Part of a small language model's weights.
Size: 13 layers, width 384, 4 heads of 96, MLP 1536 squared ReLU, vocabulary 4096, 25.6M parameters.
Training: a variant of Muon for these matrices, 772M tokens, 11780 steps.
Each number is 128 + 24 x the weight over the matrix's rms, rounded and kept within 0 to 255. Layers, rows and columns count from 0. Numbers have three digits each.

# layer 2 MLP down (transposed), 1536x384, rms 0.0809, rows 902-912, columns 256-383
160101170117103131143118121192116128114143123103136104137128133118117140135128093110122116127149115113111132150144127116099173118133158125170130103150147144166135145085101156107092151115144136124158155148142126112147187118119144109159108137122173174138068104125150115081139084148123142121110100170117133121101147164127128157144149133071185171160100126156122086149133147103127101108167
166117115162134151153113140106123139114090121156134127175119101118164139073121123141104084193131157145156180125143097117116106199186161157126127153122147121128119151150115096109147164108089100150129127092142129104099157125114088138156132132116116123102073132115134116105151121182144158120126145073130101094101109138117118119094084102078147118133095140163103143104116134142174115118140
135123127141124137122126114135127123123129117123129117126117121119133128117122135125130125132133120128137126123125131131125119135131128137120138116133132118132132126117136130128130126132130132129126126130124124125133127126119124124128133122117128121134118124131126139129142132134130123121131135125133134120132128140143128123127132131122131136131125126128131121127129116132119123129114
123108124122078144119101112143131138111120123120138091080094165132125154119140142163130120119171140108173126142117125178116140126171135132121118098139127115100118186144126130142135123150129174116116127115123146149108173164147103166107167126140123133129129110108098150144111115128091130142116132161127109114133096144148122158108136109122143130120165133122129153139152102131137133113123
170133134116160169142094101156090168118098151104070115157156146082150185156194188138196132131104161159183149155130146129171150139100101136139099083128110176103162131070086141158172125127121143111166123136209166113115138122185141132150170069186101098156188159117149125179131173110145121106110089104125116084150152038171160150182170156117124167073105102167101118141181098153192143135025
126133141130121134134114118130135141120136130133122124107119133124126125135122133132127112139132142128134116115140120126124108125121126125138120134130107128119132126135128127131128137127124103139143126131131136138137147116128143151147126134139117123112131119130129134135125123129126133123136137128129109131147134119128133121121126126132126123134121114126117137134127127136138109125121
087158146123140116117103163098134106144107120097139115137142116107124137130121140177129126149117145152158157117162115134175148153135142129134093122124092142155158172142120127132137141080120150153092146079110118170162103106153117179103123125134139170137125143053109173129136083192108135145134148163164077122117192088156172118079126074067122095129142135132152153129125143103127146095136
138144111135129119130084147129126124150153147131132118132134137149130156118130131123164126140108164130152095109124147114118124121093109130122109126151134127124122097137113120109136135099140128153156121105085112125140129124123084120113121112109142154124130124123078139130108142123135131147140122108122095133122130136118129141115122149124131144121108129134116119127124118118127125161127
136132131102132122114128144128137153092134102118090132105130126101103137122150135116128109158126135175122117179109120155109119157085113132134130137095108155061108090104130142117124128146147121135138138135102114148119161118155108096109090130139120192091123107157118110142104114131090120141108117130105119109135143102165115156120103115149151151122163115136135103146120120153149158114149
053163061154110127159209136000152089173093099175152145116123155159112159084068108115156147142091096142085146146082134120191105133057037090124090047138179140144075133115158178096163110079134137131206096215152158076128123065165134138130029139137080165190149152202114136084118171147153168113151075170123086167157117147104066076095162100176082074194115125180093171136140190117088143114072
160144180115111165153142118122117127123058126147114123175109101085110125144122125133125132135093171139111141105108184107108106124131145134086122135139149142118146129122107150141133137113110116131124142117112149125116126139128136120135143133106080165080159121097100104117099154133138110112136124125101148159114081118133114155143125132158100125115144112086140122142102165123164123129112
# layer 2 MLP up, 1536x384, rms 0.116, rows 903-913, columns 256-383
108114141118168075121142118125190123093118179079134149076123119185104173123109109147169124132139144160117115137130122111135092129121120136151139117139138106141136146145127135168134115147139100148155173105155108122124149127126149119130154109131103120127120123133100116149092171154158144134102134117155111086130131144133138118111141102141164141128128114121139121130110110107104110156122
124131126115134131128126128141127136127123124132129125119129127127132129127127127132123128122131136129126120134128130134121129128135128131129126129124140128118123135124133130127116126132125132132120124122130127127128129133124131131131130124133132133125129127134131126139129128128128127130140127137125135127124126123133126126124130124136129127123126137125137127131130125126126129126128
119154099127119115112154140088149146131096154144112146129131096115092168151139154116132099126068162107113122087088118134121137133146136136137136131156138111113136126142146141167147103144151122103140115104106090101128140112103108122145151159078133095135132118103108133113131118155130150140151129118133140132111121119110169138132116098126160119159103123134146157116102139133142126115122
121169095157104198184100120088051076161163123151191127127142094192092105083111085139167163101124138164114162093138130140180187211112114085165066203081197115220083113127166142127053146124106141157155138060139155142119060130120203145136180126110183055125128100089115114118128088105110099151129077145072116079097098224161116150197088166234042149157074191111190172069054147150038059175153
122109122125130123122129136127122134141122137144130133136132123131131139128121128134134140129132125124134132125129128131131142138119129116129118131129130126135123124121141128125137129126130133127123131121127125126112124136123122122109138132124127135125123132126126125121125128134127128132129137128126133132125129139133126127127123124134129127128134127135120126124131135121121126127136
155143136116118167083137102141137118079117190116131150164148154165095152139126134151128137095138176133127077151145146137128142103136144132125158143109098113132086125136124115141100094130122112108108109131140102119126070110137102112145112101129118130115123146118125118117082144123129103148132143128155101112160132180164117164133131112105150089163133151138166105123129137157126131138111
133112142118120121133084115109127149097139155114107174115118118136153149144131151116135135108123174172111107128182169139138164125132130138149127156133134116168149122124142126129158143142156145141107120118103123108139136104109154100089149157087112106161129145128139153124154124131139138124104145178114120176127096105139108109155100127108157138117129155130143110097119138121093126126165
130114130098138135129164129131135122105155142159102133148158144112139132112146106120136141131137126126136147140135166122133128136116160102110125141129144134147140138155126126118100133115115116126117118130125148143135141143113114129128141097132152076157111115129118154170098079141149127140155143091130166139129129153141127149129152124122129145115140137109144122149109108129097114112105
143109125190141113163150208142118133114101118133116151120131107096153090144121169171175216149101122108081136084147110116115130121136119207162095124117162154176101127133124106096079165133126200119105164093108074165111149132058131134166101125170072043067091197122166134131108117167148149070164142139113114087121151150137091054171118072085114228116107167139154082185081100122046176142116
098116128077148123145150117105153098104093122172117173144168155107160142142147136100129180138126134137127117130165154167114116144130129118113111118124140143127143129098152117151175148130140110138116122136125093109123120144104110136159117092111139112117159145121096148172146136127098105153121166159121101132112092152153100130134157130154139143155130148108155137109157135143105124110142
129121131128121120114123135131133130124118130131130136123116123132126128129120129124127127133134126130137125128117125117130136128118127130137133120134137131122127135118119107135130133133127121130140140120127125131125123127127122124132124122131131112139124123118132131140134126128123123118130119123135130132122138122141119133135134131125126122129112122116126123121119122125131120126131